python train.py --n_layer=14 --d_model=192 --n_head=2 --n_kv_head=1 --head_dim=64 --d_mlp=512 --vocab_size=1424 --activation="swiglu" --norm="rmsnorm" --norm_place="pre" --norm_eps=1e-05 --positions="rope" --rope_base=10000.0 --rope_fraction=1.0 --qk_norm=false --attn_scale=0.125 --bias="none" --tie_embeddings=true --parallel_block=false --extras=["capped logits"] --init="uniform" --init_std_qkv=0.0292 --init_std_o=0.0 --init_std_up=0.0292 --init_std_down=0.0 --optimizer="soap_variant" --lr=0.00631 --beta1=0.95 --beta2=0.99 --weight_decay=0.12 --lr_head=0.018 --warmup_steps=200 --schedule="wsd" --decay_fraction=0.558 --decay_shape="linear" --final_lr_fraction=0.0 --batch_tokens=65536 --seq_len=512 --doc_mask=true --train_tokens=199300000 --steps=3042 --dataset="wikipedia_en"
Each number is 128 + 24 x the weight over its row's rms, rounded and kept within 0 to 255. Layers, rows and columns count from 0. The size above them is the row's rms in percent of the matrix's.

# layer 11 MLP up, 512x192, rms 0.139, rows 239-262, columns 96-191
size [102 101 100 108 104 103 100 106  95 102 102  95 112  98 102  94 103  90  95 106  97 107 111 104]
[[107 109 138 109 124 121  74 128 160 131  99 157 150 104 133 120 127 138 106 118 142  72 134 149 144 141 103  89 132 141 144 114 113 123  82 148 137 106 145 125 125 142 115 141 151 135 131 143 132 106 127 143 127 122 153 149 165 131 110 124 140 135 109 128 147  96 126 167 153 117 107 137 114 165 160 157 150 155 140 121 149 116 108 126  97 111 112 184 151 132 138 152 149 121 140 112]
 [118 122 153  83 108 111 154 133 138 113 163 128 107 145  76 116  97 141 140 113 120 135 123 140 103 104 105  99 138 127 107 148 103 154 129 142 137 116 148 164  94 134 112 153 159 117  80 157 129 132  97 118 130 141 137 112 128 136 146 137 118 194 143 142  97 165 136 133  86 134 139 123  92 108 174 129 127 164 114 123 130  88 164 110 158 125 136 142 117 150 132 149 132 139 164 134]
 [152 132 162 124 146 139 100 169 111 108 161 144  86 135 108 149 169 128 145 114 115 104  92 124 140 136 107  86 151 148 126 199 139 130  98 148 125 121 147  96  96 100 151 139 103 121 149 103 127 145 119  90 104 148 130 134 132  94  94 113 162 162 176 128 102 132 133 131 153 130 135 131 145 146 102 121  74  74 122  98 121 110 140 153 160 150  78 144 146 139 126 136  77 153 111 163]
 [138 174 158 137  97 106 131 135  92 138 116 135 122 112 147 142 109 140 106 100 129 180 100 147  95 128 145  88 114  99 105 119  94  93 120 164 123 142 149 105 121  93 119 182 178 159  87 186 121 142 123 128 136 119 121 130 121 179 165 133 127 106 152  91 146 136 108  87 116 136 150 141  68 134 187 106  95 148 129  94 136 118 164 113 153 170 126 143  86 154 135 120 100 120  93 147]
 [103 125  98 134 123 135 112 150  96 164 101 108 117 127 113 114 137 131 154 107 149 137 112  91 125 180 128 119 155 132 143 125 160 142 147 142 129 127 135 160 160  77 147 128 100 111 132  89 124 153 136 168 126 122 121 161 123 101 116 152 149 159 126 124  89 153  96 126 142 146 122 126 141  96  85 107 109 149 134 120 118 156 109 143 139 118 108 100 122 132 186 123 140 157  99  83]
 [139 127 122 136 126 116 156  66  80 135 108 108 141  79 102 154 147 125 129 146  99 120 150 161 132 119 149 109 161 147 143  94  70 146 168 138 103  74 146 138 119 142 165 134  87 144 174 134 130 122  76 110 126 103 102 104 137 134 117 194 138 113 151 129 133 127 142 129 150 140 127 116 159  53  88 121 118 158 102 118 124  90  92 137 135 128 125 161 124 116 158 153 157 134 104 102]
 [126 164 131 135 137 106 135 121 144  81 116 172 122 136 118  82 123 139 144  79 131 151 128 125 119 135 116 111 122  94 118 167  98 106 176 128 121 137 118  92 154 173 163 119  98 101 132 158 131 136 149 121 157  91 144 153 130 103 110 147 101 133 116 142 134 139 101 136 105  87 141 121 152 168 111 181 175 142 135 104 117 106 151 151 149 132 139 165 159 134 137 106 178 166 128 165]
 [154 113 113 157 124 179 133 146 134 144 131 144 126 117 142 121  71 138  81 116  81 120 125 100 112 140 137 116 153 146 152 110 137 156 144 100 115 110 137 138 160 144 124 136 130 148 118 146  96  91 120 125 129 124 192 136  99 179 131 146 122 111 133 129  78 123  90 133 167 115 124 131 111 145 132 124  97  96 124 112 120 107 146  89 115 119 170 129 150 135  90 111 100 130  72 124]
 [114 114  93 121 122 141 137 159 112 156 176  83 121 131 123 131 163 150 131  96 107 155 120 132 127 141 118 171  91 112 134 105 157  89 146 139 176  95 161 122 134 121 149 103 197 144 133 136 112 131  77 104  98 134 122 106 126 142 134 126 157 115 180 160 153 113 120 138 111 121 112  95 170 150 136 100  93 164 141 121 104 132 160 124 104  87 107 129 110 114 113 133 122 138 122 139]
 [152 100 142 170 110 112 170 122 105 128 112 111 120 117 144  93 150 137 166 141 133 118 127 116 136  94 146 142 102 170 140 126 162 118 115 118 118 134 118 133 116 114 153 142 117 142 103 114 114 132 104 138 139 102 135 137 124 125 146  88 149 161 152 166 129 120 119 118 153 177 153 118 126  86 115  97 112 162 106 130  99 134 127 148 202 127 133 137 107 149 113 142 114  81  90 121]
 [ 96 150 118  96 145 110 130 115 159 160 144 133 113 123 103 110 127 138 129 156  82 107 121 129 134 135 127 130  82 126 101 188 120 101  96 130 151 106  90 136 153 139 142  62 129 154  84 123 138  88 103 113  75 130 126 107 142 133 139 101 115 127 101 121 124 124 137 166  81 121  93 143 140 132 120  96 123 173 113 180 133  83 123  98 152 121 154 142 127 120 158  96 109 123 108  90]
 [106 158 107 153 180  96 124 137 126 138 130  94 169 137 163 160 163 145  86 136 117 112 153  92 159 161 157 108  74 136 152 143 176 136 116 125  55 137 137  93 133 132 110 185 166 156 152 103 130 115 106  86 135 139 122 114 137 158  89 143 135 139 164 132 131 149 142  73 124 122 163 110 144 112 114 104 161 117 111 122 144  99 154 116 101 107 154 137  89 135  92 127 128 123 144 125]
 [ 96 109 154 135 135 108 111 112 138 141 144 122 102 142 118 113 169 132 162 148  94 134  93 164 115 119 112 143  72 122  99 138 119 140  75 113 108 122 105 113 113 104 127 138 120 119 115 122 114 127 141 130 142 127 149 166 132 111 167 114 128 135 148 142 127 130 122  84 120 145 110 152 137 104 124 176 131 139 139  96 113 162 118 123  92 124 117 165 144 121 138 149 157 142 153 155]
 [180 154 132  97 115 112 106 115 169  94 123 141 138 140 104 131 116 114 160 102  85  99 106 106 139 118 134 155 142 108 143 131 123 165 131 136 115 146 121 135 162 116 181 103 132  85 121 118 129  70 125 126 116 173 129 169 110 127  94 119 146 168 136 146 103 147 100 140 154  94 149 117 163 146 145  62 138 140 112 124 110 113  89 131 145 115 102  99 140 175 145 159 110 121 126 149]
 [143 108 125  58 157 123 139 114 160 132 170 162 163 119 110 126 106 107  99 114 128 142 123 105 139 127 115 138 137  91 103 112 209 143 161 156 160 138 144 125 110 113 173 159 128 116 152 105 137 152  73 165  89 146 184 131 108 101 105 156 109 142 140 100 140 120 136 140 129 163 134 132 146 128 143 128 119 121  97 138 116 129 118 116 162 128 143 117  91 133 109 119 133 147 136 115]
 [113 135 184 109 116  87 102 115 101 123 131 108 186 135 150  93 116  97 139 121 124 126 109 153  97  93 122 136 115 143 151 116 145 117 130 131 127 141  94 154 124  83 116 159 124  86 148 141 117 139  99 143 147 127  91 149 184 143 114 130 109 139 122 110 100 148 112  97  91 149 166 100 116 105 163 126  88 138 151 122 115 109 115 134 121 155  84 105  95 119 141 108 133 118 139  97]
 [150 123 150  90 104 103 118 141 153 123 119 140 152 138 108 150 118 127 136 113 122 130  92 112 170 131  89 143  67 118 121 107  92 199 110 139 102 125 121 138  95 150 169 121 144 142 110 146 137 134 151 157 176 125 123 157 130 148 150 137  99 160 115 123 161  95 125 142 150 142 106  69 187 120 141 132 166 116  70 121 103 106 126 126 126 131 164 101 115 129  96 101 107 104 140 133]
 [125 144 185 132 152 171 133 124  97  75 111 118 129 135 116 131  91 140  96 166 131 136 127 110 119 143 133 119 103 135 106 124 120 150 100 134 104 146 133 149  89  72 111 126 139 109 151 134 147 108 119  83 125 156  95 129 104  94 143 119  81 125 151 107 163 154  93  86 132 120 158 129 158 149 133 131 126 151 172 109 108 156 112 139 115 154 110 107 127 160 121  90 118 118 178 115]
 [141  80 120 138  80 100 132 131 127 145 144 100 161 124 145  90 152 138 138 102 145 140 121 107 166  81 100 129 141 127 129 106 128 166  99 124 134 107 123 103 139 184  93 119 107 116 106 164 165 153 103 106 130  69 110 165 121 140 131  87 121 105 118 116  85 135 142  91 123 168 104 144 157  94 131 116 111 117 130 146 120 156 136 158 112 126 156 183 109 104 116 116 133 110 145 159]
 [113 174 101 107 131 143 141 109 154 131 140 124 133  82 134 105 111 108 137 150 117 104 125 144 148 139 122  88  64 129 121 126 115 107 133 110 119 135 144 165 127 135 129 154 116 115 100 122 118 147  79 132 123 129  95 187 114 113 101 108 151  97  84 142 142 123 188 147 123  96 136  99  98  86 122 145 133 116 113 118 138 109 148 107  93 142 118 115 134 153 132 165 100  96 138 122]
 [ 83 157 108 147 126 142 112  94 149 138  85 109 109 164 130 140 109 128 148 136 140 117 113 153 100 121 117 162 155 189 132 124  99 150 121 120 122 132 155  97 108 134 128 148 154 148 149  96 180 115 160  91 112 125 130 114 154 146 182 143 100 139 137 124 118 122 159 111 123 140  88 152 166 118 144  54 121 129 101 132 118 138 143 156 146 148 139 139 106 168 138 110  81 118 164 114]
 [102 144 132 158 129 125 113 138 142 140 184 103 143 113 144  94 168 118 105  79  79 151 130 108 152 186 138  86 117 136  89  92 105  79 130 130 140 105 113 154 166 108 139 103 127 172 103 152 171 112 101 100  90  99 126 147  92 116 136 144 148 111 154 140 132  88 118 139  97 139 112 176  86 161  89 159 133 168 101 159 108 124 103  91  85 162 133 122 149 125 114 159 125 104 105 142]
 [130  96 130 124 115 125 140 143 136 105 126 120 119  95  80 116 108  99 115 109  98 156 122 163 135  80 150 124 141 138 144 135 125 105  98 123 164 122 113 125  86 117 114  87 138 153 120  83 165 158 157  93 127 117  96 123 135 102 137  59 127 117 177 151 139 142 193 147 145  99 157 106 109 113 124 115  68 143  81 121 179 150 124  92 119 125 159 163 150 151  95 136 119 121 138 108]
 [129 111  90 131 140  91 148 122  92 118 145  97 128  91  87 155 162  92 125 157 122 122 152 112 107  81 133 129 100 128 107 119 154 188 123 125 124 140 143 128 162 141 103 163 118 135 105 126 152  83 123 144 154 143 132 102 150  82  94 141 126 167 143 119 115 129 154 151 150 132 152 161 150 147 127 141 141 152 105 140 147 105 159 163 113  85 137 113 136 127  68 118 156 124 163  74]]
# layer 11 MLP down (transposed), 512x192, rms 0.132, rows 239-262, columns 96-191
size [101 107 102  95 107 105  98  99  99 102 100  92 111  99  98  97 108  99  91 103  99 101 103 108]
[[128 106 163 162 140 141 113 155 172 112 125 142 138 182 116 130 128 170  99  99 129 116  78 157 134 115 177 127 137 139  94 161  96 128 132 152 131 141 149 111 144 142 123 177 135 147 147  80 138 102 160 171 145 147 140 149 109 130 134 145  91 153 112 134  95  78 113 131 122 118 134 128 128  94 128 116 100 103 110  93 112 135 136 156 126 167 138 157 153 100 135 102 102  66 138 120]
 [190 127 116 130  99 114 162 174 140 137 101 146 136 115 124 149 137 105 132 107 137 123 109 131 126 138 119 113 140 154  78  97 140 134 121 148 143 142 154 122 107 123 118 152 156 130  93 117 122 162 133 183 137 138 126 129 148 123  93 120 135 101 131  96 153 206 157 140 134  78 119 150 109 126 134 135 125 118 115  96 110 126 127 129 142 124 102 120 154 164  99 103 151 113  85 119]
 [124 108 128  69 166 157 112  61 105 136 120 125 143 116 150 111 125 135 129 133 114 135 139 164 131 152  86 150  88 130  95 168 144 122 126 166 126  99 147 152 174 119 148  96 134 129 124  97 142 151 142 117  83 167  85 144 132 130 151 189 159 109 135 150 106  88 131 140 115 130 165 167 136 134 128 112 126 172 174  94 121 179 150 121 145 165 156 120 104 113 116 138 105 151 134  91]
 [165 109 136  77 124 103 155 164 138 164 123 116 142 130 135 131 127 123 117 124 133 136 141 123 118 119 156 149 104 124 128 120 131  86 149 148 116 109 109 178  81 127 167 130 135 110 158 150  71 118 127 160 119 118 123 116 111  92 136 133 123 118 108 151 116 137 156  95 112 130 139 106 183 150 101 153 140 131 150 156 120 133 111 112  83 105  94 135 143 145 102 186 164 180 121 123]
 [134  90  95 152 140 134 111 160 140 106 110 133 117 118 138 103 151 109 131 185 157 130 110 105 154 107 149 125 164 119 111 158 115 143 106 156  98 121 124 123 119 114 171 136 167 141 151 119 130  95  78 140 133 120 143 166  84 101 106 105 125 147 103 143 145 155 105 115 137 116 122 149  76 125  90  69 147 131  91 119 102 129 138  96 128 116 130 130 118 150 139 151 160  77 114 159]
 [127 139 106 153 164 129 111 103 142 147 142 127 133  97 132 140 133 131 138 116 138 108 139 158 116 143 121 106  99 108  90 144  76  94 116 127 135 140 127 158 122  82 153 148 110 141 120 118 124 112  63  83 156 130 162  96 120 142 138 153 129 118 161 157 134 132 129 142 153 164 153 140 113 117 124 148 148 158 123 134 122 128 137 105 110 113 164  99  92 156 122 121 157 147 104  88]
 [133 150 146  83 100 136  92 112 202 148 112 124 100 139 132 101  96 139 134 106 111 130  81  81 153 167 138 154 124 164 124 150  95 161 117 170 153 138 130 143  84 157 139 135 137 134 124 152 139 140 121 102 154 146 157 116 156 155 139 125  85 153  76 142 112 135 173 100 125 132 139 154 111  93 136 106 169 147 156  97 148 174 125 140 145 132 113 152 121 101 136 105 139 149 120 133]
 [108 141 109 125 114 136 148 155  83 111 116  86 130 122 127 127 124 143 137 128 157 108 122  78 127 158 145 192 136 158 142 122 160 160 125 153 139 131 135 130 143 159  98 153 110 132 110 128  98 100 134 126 166  70 131 113 144 154 165 160 120 127 138 117 104 159 100 117 131 105 131  86 134 181 109 111 149 160 125 139 130  93 155 130 165 135 164 109 110 141 133  96 142 144  94 111]
 [151 117 122  80 101 105 144 126 139  96 155 122 106 115 135 135 141 126 121 108 139 112 129 138 138 124 103 129 143 113 113 124 151 140  98 134  90 119 140 155 124 125 145 143 141  95  57 131  97 109 127 131  87 140 112 113 140 162 115 149 139 154 145 154 105 101  89 116 103 117 130 112 162 107 132 133 149 109  96 163 164 133 117 127 155 117 101 132 158  99 106 124 136 138  98 116]
 [121 152 112 115  82 152 106 154 125 140 117 132 124 156 115 163 127 157 127 142 145 122 148 136 100 113 153 135 112 111 174 143 137 114 112  99 178  94 151 118 115  74 137 163 167 131 127 127 104 127 139 126 160 137  76 127 126 147  97 117 112 152 109 100 198 127 132 146  93 104 129  93 168 137 148 160 104 123 127 167 159 116 202 132  77 137 169  74 116 155  98 154 124 129  76 144]
 [103 142 130 135 160 185 119 163 112 161 118 145 139 149 136 140 106 134 161 109 126 139 104 118 123 133  92 146 111  93 106 118 114 132 123 130 139 120 125 134 152 174 108 149  96  96 143 163  96 127 137 156 136 129  89 142 151 149 106 131  98 123 163  93 109 168 124 115 121 156 104 158 132 112 175 137 174 139  99 141  91  87 120  68  62 124 129 126 105 124 100 116 147 102 186 130]
 [141 115 140 100 129 135 143 100 129  91 140 103  58 190 116 112 133 130 127 125 140 125 116 143 140 127 172 129 170 124 102 157 100 114 122  98 145 140 121 135 181 122 170 122 142 130 126 142 146 156 127 133 120  98  91  78 106 152 174 104 131 120 107 117 114 144 123 169 119 108 126 124 120 112 129 169 107 132 114 127 113 142 115 132 154 128 126 114 140 177 131  97  77 166  81 108]
 [118 139 133 158 143  89 124  95 146 148 123 137 117 115 148 138 119 109 145  95  61 124 115 118 123 165 106 132 147 156 130  84  89 141  93 168 138 101 122 124 143 166 113 114  95 116 111 162  70  93 101 114 129 124 132 113 140 125 143  93  99 149 101 100 112  76 157 127  96 106 130 137 124 104 145 123 144 122 148  74 108 139 143 144  93 124 119 171 105  83 122 128 146 121 126 110]
 [179 136  89 118 147 133 111 121 124  95 100 141 109 139 139 122 152 122 113 165 134 133 127 159 115 128 101 153 134 146 107 117 122 186  93 105 165 122 137 132 131 146 106 131 131 143  93  93 187 144  61 148 111  97  98 116 106 119  93 108 130 135 134 112 132 144 121 148 141 136 110 166 125 152 107 102 140 157 111 121 131 131 132 160 150 156  96 138 117 140 136 151 146 128 120 151]
 [112 132 151 140  65 119 154 106 130 132 148 131  99 129 160 105  99 111 123  88 125 143  90 168 101 163 111 149 101 128 143 137 151  98 121 130 125 141 128 161 115 153 160 133 152  87 141 126 144 103 134 122 139 114 146 118 170 117 108 126  92 123  98 120 137 102  87 121 107 124 162 106 119 120 101 118 164 132 148 130  83 174 144 151 173 177 141 164 106 129  96 109 127 168  88 117]
 [154 149  72 109  68 173 112 116 113  98 123 159 138 139 134 118 118  97 108 110 118  98 111  97 177 145 127 166 199 174 120  95  80 108 126 140 165 139 130 111  97 107 144 131  97  99 136 117 127 172 143 156  74 100 150 135 105  72 160 165 162 161 137 113 154  85 103 123 135 136 129 130 148 150 145 136  98 146 110 152 147 137 133 136 100 108  87 144 153 146 139 158 104 137 145 167]
 [141 142 131 127 109 104 112  99 163 147 175 117 167 140 143  89 146 130  96  93  81 198 134 142 101 146  92 121 112 122 124 156 122 117 166 128 152  91  76 104  93 144 104 145 116 109 102 121  99 155 108  99 162 128 124 107 121 137 119 128 187 175 132 149 136  90 112 145 157 121 118 160 150 148  97 129  93 126 123 158  88 128  90 111 140 125 111 119 146 169 125 133  93 122 143 117]
 [135 143  99 127 112 154 129 154 174 148 129 135 150 151 108 116 104 143 112 140 122 123  74 125 111 154 157 172 149 137 141 105 114  94  86  83 148  94 137 119 144 173 120 160 116 159 157 168 156 149 124 138 137 120 126 164 144 134 112 135 134 159 137 110  80 108 140 104 179 133 114 170  68  75 149 131 144 168 109 137 126 109 151  93 138  79 142 127 140 149 115 154 122 108 115 113]
 [113 147 107 109 128  63 140  96 122 102 116 107  97 130  97 114 116 127 111 127 118 146 138  89 173 142 134 126 154 129 113  83 127 135 126 155 156  87 121 120 151 136 127 129 135  83 121 105 129 137 120 126 115 157 116 165 126 131 147 142 159  90 149 136  96 117 149 152 120 118 133 143 111 170 157  91  97 152 110  95 121 167 126 136 151 138 136 120  99  96 125  97 131 122 136 101]
 [167  89 161 140 154 106 147 132 101  88 128 139 188 108 120  98 102 111 121 161 156 114 110 105 153 179  68 124 125 118 108 107 118 105 122 123 110 139 126 110  99 105 164 123 140 132  74 119 149 156 137  87 176 135 135 134 154 136 120 136 139 123 122 109 136 137 120 156 126 123 111 163 107 134  86 157 122 116 120  99 118 115 113 142 154 118 101 122 170  90 110  76 112 125 138 112]
 [ 99  96 147 135 103 121  89 163 136 140 143 125 162 134 159 130 124 158 119 136 114 132 122 129 142 126 130 164 100 158 124 127 142 137 135 105 127 146 147  89 180 145 100 116 137 159  99 122 149 160  86 165 144 137 131 118 100 167 147 135 151 121 127  99  84 135  72 155 126 125 106 105 124 183 121 156 140 134 128 145  74 101 115 126 147 123 111  87 150 104  66 108  93 159 150 132]
 [154 123  99  89 130 137 118 134 144 112 124 125  72 136 113 134 130 134 168 140 129  99 142 166 147  89 126 124 121 174 144 152 112 116 125  84 109 160  97 112 132 138  87 119 101 143 133 150 161 162 133 100 139 130 125 115 153 145 139  94 157 136 101 125 127 150 163 147  95 160  97 118  92 133 143 145  80 117 132 141 127 127 135 105 168 151 125 161 207 104 139  80 150 134 120  95]
 [130 172 133  86 127  92 146 159 126 121 130 181 129 156 123  87 117 111 148 127 184 137 100 105 150 119 152 117  90 145 147 139 140 142 124 120 122 167 133 125 152 104 105 116 112  80 181 105 153 184 119 148 151 114 103 112 121  96 105 137 140 104 151 114 121 146 160 139 137 108  92 140 163 136 111 102 111 195 100 171  88 113 151 125 122 145 138 148 144  99 137 118 123 121 145 109]
 [157 156 140  82 112 111 140  94 136 117 109 104 141 155 157 165 128 134 164 122 150 176  87 140 156 114 129 141 134 108 118  99 160  99  95 164 109 117  99  97 100 141 119 127  82 113 137 103 170 162 143 113 122 153 126 101 146 128 163 156 134 113 116 144 179 126 138 161 155 107 164 122 125 136 109 155  80 160 126  81 138 148 149 150 157 118  99 164 138  94 121 127 143 104 110 111]]
# layer 11 MLP gate, 512x192, rms 0.133, rows 240-263, columns 96-191
size [101 101 105 102  99  99 105 100 105  99  99  97 104 103  99 108  95 105 106 103 100 103 101 105]
[[121 140 137 146 163 141 140 176 105 132  86 132 146 120 163  98 120  99 150 126 112 124 122 142 147 144 128 143 110 113 137 163 145 113 111 130 145 112 127  99 125 141 105 129 130 100 104  96 135 141 116 119 112 109 143 131 116 130 152 122 103 164 139 147 124  99 150  99 123 151 129 157  83 102 149 102 128 157 107 101 152 153 125 171 100 113 138 180 142  66  91 110 145 100 115 112]
 [133 120 152 142 154 146 131 127 101 141 161 103 100 140 108 142 118  98 161 152  92 124 107 120 136 160  98 103 110 146 146  99 137  95 147 111 151 108 133 138 179 153 146 116  98 132 111 120 101 138 143  93 139 115 134 124 148 100 127 143 131 211 111 142 152  89  91 102 117 115 129 101 145 105 121 135 145 152  94 116 115 134 124 171 120 161 106 137 194 153 135 179 103 142 146  85]
 [173 135 121 159  99 152 153 121 114 142 101 100 154 118 132  73 146 124 133 115  86 142 150  82 110 129 103  88 117 116  92 131 134 110 120  69 115 159  78 158 157 126 138 153 122 160 114 126 131 129  94 125 158 112  98 163  93 157 130 146 125 189 113 155 157  93 128 123 144 109 115 141 116 127 140 117 120 123 165 121 126 135 167 146 146 145 133 143 105 138 131 122  80  92 138 132]
 [154 135  83 148 146 123 134 115 132 156 129 131  91 142 108 117  98 101 153 169 176 148 128 108  98 161 126  88 160 123 130  86 129 120 162  84  84 137 126 124 142 131 155 136 152 144 113  89  97 141 105 139 126 145  47 175 105 167 147 137 105  97 127 120  99 136  97 137 179 127 140 118 129 144  83 101 120 125 162 150 163 139 134 179 122 125 135  77 129 130 158 158 145 127  76 105]
 [160 138  94 108 142 125 173 118 132  69 111 143  81 138 125 151 115 145 133 158 151 123 149 140 150  89 181  90 129 137 109 131 104 148  88 141 117 132 157 119 132 147 165 110 102  87 138 142 172 146 117 136  83  86 120 115 129 143 117 144 119 135 119 124 146 152  90  98 167 111 135 105 102  74  92 108 128 133 104  99 111 149 121  86 123 134 135 149 153 122 134  94 159 116 128 133]
 [110 125 119 114 113 134 101  97 113 103 100 120  90 114  97 135 140  96 165 119 115 124 101 150 108 115 158 108 139 106 115 133 137 147 145 129 166 157 147  97 210 143 114  99 166 167  95 132  97 157 100 115 134 154 141 143 166 136 122 119  90  96 162  89 145 105 137 111 154 152  72 120 150  84 140 142  94 124  71 102  97  89 151 148 124 140 130 141 124 112 137 137 120 134 140 145]
 [129 151 109 142  97 150 141  65 151 116  62 134 140 118 146 111 139 131 120 155 126 115 123 114 127 123 104 109 104 146 103 136 117 183 143 135 154 154 134 115 146 132 129 133 117  83  63 142 109 113  96 151  93  67 112 126 132 124 130 137 119  93 137 106  86 114 149  99 124 111 140 127  90 113 109 140 151 138 148 115 118 183 118 110 116 152 136 126 113 164  97 167  82 135 144 117]
 [126 132  96 135 110 155 117 110  86 115 138  72 134 135 102 152 129 113 152 119 128 153  89 125 122 177  93 151 120 106 129 121  93 140 134 126 106 107 107 106 143 184 128 134 116 146 149 110 100 103 113 144 181 145 129 143 135 138 137 108 114 129 169 133 126 131 158 122 114 102 114  96 175 132 131 112 110 138 122  94 121 137 164 129 150 183 174 101 117 156 142 141 120  94 181 172]
 [ 97 139 159 154  74 172 146 126 126 107 136 136 133 160 119 131 150 137 156 105 123 149 104 124 129 106 111 146 156 165 127 166  95 166 131  92 127 119 122  90  88 111 122 141 104 108 106 157 150 192 128 168 136 126 141 171 122 125  93 159 147 134  97 145  67 119 120 117 126 130 141 159  78 116  96 148 127 131 122 119 157 161 114 115 116 127 117  88 155 123 157 136  94 109 122  95]
 [137 115  98 155 159 110 135  94 126 112 139 136 146 150  89 126 145 134 159 133 152 122 110 145 127 127 125 153 114  73  92 150  73 100 126 114 108 105 106 118 139 187 155 132 134 126  91 133 120 157 108 138 136 116 104 151 160 134 154 114 103  95 114 117 126 105 129 163 117 111  84 140 122 127 114 127 102  92 147 156 162  93 126 159 162  69  90 139 130 117 141 125  88 150 117 132]
 [125 124  79 118  79 108 166 106 112 125  89 100 111 159 134 124  98 134 121 128 149 110 102 134 110 151 129 117 138 136 136 107 152 157 162 134 152 122 136 147 138 126 112  80  91 165  95 144 125 146 153 141 152 138  98 145 119  97  96  94 110 161 156 112 120 159 117 119 125 134 137 135 143 130 152 112 151 105  83 127 152 121 121 100 118 109 142  80  97 143 138 138 137  98 133 124]
 [118 122 135 103 161 128 104 133 140 126 110 153 121 148 125 148 131 120 123 182 131 134 161 145 144 169  89 104 125  98 123 132 149 157 109 110 155  91 145  98 140 148 115 105 109 108 101 154 160 155 108 165 110 107 143 140 158 144  81 139 125 123 153  93 114 123 100 138 100 117 143 141 129 101 128 105 140 129 164 131 125 115 138 119 134 162 137 123 158 155 149  89 146 122 102 105]
 [ 99 128 154 151 117 143 131 128 108 157 126 108 152 154 156 125 121 108 127  90 124 129 149 121 169 129  96  77 126  69 147 148  97  89 118 172 166 143 116 143 173 141 175 122 144 106 100 111  94 125 140 141  93 115 187 136 109 108 137 109 129 167 101 140 162 122 105  90 127 157 139  61 113 114  92 132 137 106 130  70 149 142  80 106 129 155  77 112 169 149 127 125 122 109 145 142]
 [143 119 106 116 117 130 135  97 135 161 154 125  99 124 122 134 141 185  79 129  88  97 132  88 121  82 100 135 101  87 134 173 133 168 138 146 118 108  98 151 131 124 136 173 133  88  70 105 110 131 124 132 153 146 105 127 135 164 125 115 129 146 100 159 136 142 140 144 134 169 120 124 125 150 157 121  84 111 123 103 128 139 123 128 153  82 122 185 100 110  87 148  76 143 150 176]
 [121 160 135 121 145 115 116 136  98 127 117 104 112 102 125 186 166  92 132 151 116 161 117 140 168 157  96 113  96 143 130  90 137 165 127 137  86 120 101 114  98 111 173 132 158 120  97 127 110 172 143 127 122 101 167 134 136 118 172  82 122 131  93 116  97 112 137  76  99  97 101 151 164 104 109  72 151 166 113 159 132 183 135 132  97 116 104 100 126 120  94 122 144 111 150 142]
 [ 89 122 138 104 117 120 128 138 159 168 137 137 152 164 110 149 113 128  99 126 141 126 140 129  99 157 178 133  75  81 131  87 128 124 105 153 132 137 151 143 150 114 123 122  87 122 131  96 160 157 149 115 162 118 135 146 125  88  98 122 158 127 136 136 118 145 114 167 166 144 114 148 125 121 137 126 105 143 109 124 110 148 107 148 137 103 104  79 151 102 117 116 109 155 127 164]
 [131 134 135 132 152 172  85 110 111  90 151  60  73 119 151 100 133 124 125 163 130 121 134 108 140 107 118 101 169 114 121 110 105 184 121 139 119 145  84  86 125  84  93 132 124 132 124 114 127 118 138  99 173  99 105 106 108 118 122 112 136 128 159 128 138 104  46 148 137 124 114 123 141 147 106 114 141 105 130  83  95 162 125 113 123 164 140 131 122 100 165 116  96 116 145 110]
 [164 168 128 126 125 142 108 152 107 109 126 162 109 102 126 169 127 102 133 132 119 106 100 132 156 111 113 108 136 133 140 147  81 176 152 110 116 157 177 113 130  86 122 114 150 109 118 123 166 122 126 105 128 154 148  91 127 114 106 154 124 171 115 143 115 133 108 132 134 154 158  89 110 121 128 164 120  83 121 150 189 100 125 112 100 128  99 135 144 137 133 108 128 126 139 102]
 [137 111 118 119  98 118 119 150 108 113 122 111  92 133 155 152 144 137 126 151  76 131 109  98 121 144  89 125 140 133 158 155 131 115  96 101 100 115 114 112  91  79 125  95 128 158  69 108 154 128 174 137 100  77 138  90 133  96 133 110 138 137 111  81 146  94  90  64  99 129 132 153 138 157 112  97 111  99 136 146 135 131 134 135 175 105  87 119 146  98 140  87 141 158 120 129]
 [133  90 125 132 110 116 123 115 169 134 118 139 147 140 131 163 148 126 121 116 109 150 132 146 129 130 118  92 124 159 121 147 100 102  87 144 117 147  99  88 111 186 127 179 102 156 162 103 118 124 150 107 132 151  88 107 138 109 115 110 106 157 127 103  94 113 104 124 106 135 102 141 116 104 152 142 151 183 127 160 138 116 121 103 159 124 124 113  93 142  81 112 131 117 118 141]
 [ 82 141 132 122 150 115 134 149 166 112 101 139 120 148 103 131 136 144 100 104  87 124 106 146 107 118 133 119 116 132 131 122  83 122 111 197  98 111 111 147 146 132 135 150  84 132 148 137 118 102 110 140 128 131 143 114 167  96 146 152 132 126 116 157 173 132 151 147  98 166 113 136 116 129 159  94 123 172 171 120 102 117 129 109  70 132 119 108 140 132 128 120  63 180 113 145]
 [110 170 105 113  99  96 123 131 124 175 157 121  98 147 144 157 121  99 151 127  94 132 154 111 117 123 125 142 105 136 125  72 147 124 110 140 106  74 130 149 116 126 120  95 146 101 151 127 167 113  94 101 117 128 152 136 137 123 114 107 130 102 139 110 144 121 114 139 116 146  91 133 134 149  92 106 114 137 110 164 152 115 168 114 136  86 162 133 169 152  39 128 117 132 122 173]
 [145 107 126  80 107  66 106 116 121 132 163 152 146 159 121 125 144 172 116  91 127  96 117 140 113  99 155  82 130 135 116 147 138 129 119 110 151 131 162 125 148 134 100 126 132 135 103 130 104 175 113 126 106 131 142 144 114 113  90 158 107 148  94 127  50  99 139 115 132 173 119 155  97  81 159  75 118 126 129 129 157  73 114 116 140 123 136 120 127 140  59 123 130 106 134 113]
 [137 157 135 111 112 144 132 139 137 102 147 132 118 153 129  84 127 107 106 144 141 170 130 131 122 156 142 135 101  72 117  49 134 127 128 139 151 160 181 135 135 103 157 127 100 135 168 152 142 122 159 142 148 125 116  95 134 111 162 145 174 136 135 153 146 168 110 165 108 122 133 101 122 175 123 147 146 130 153 113 101 116 124 165 120 146 136 160 115 109 116 161 155 115 128  84]]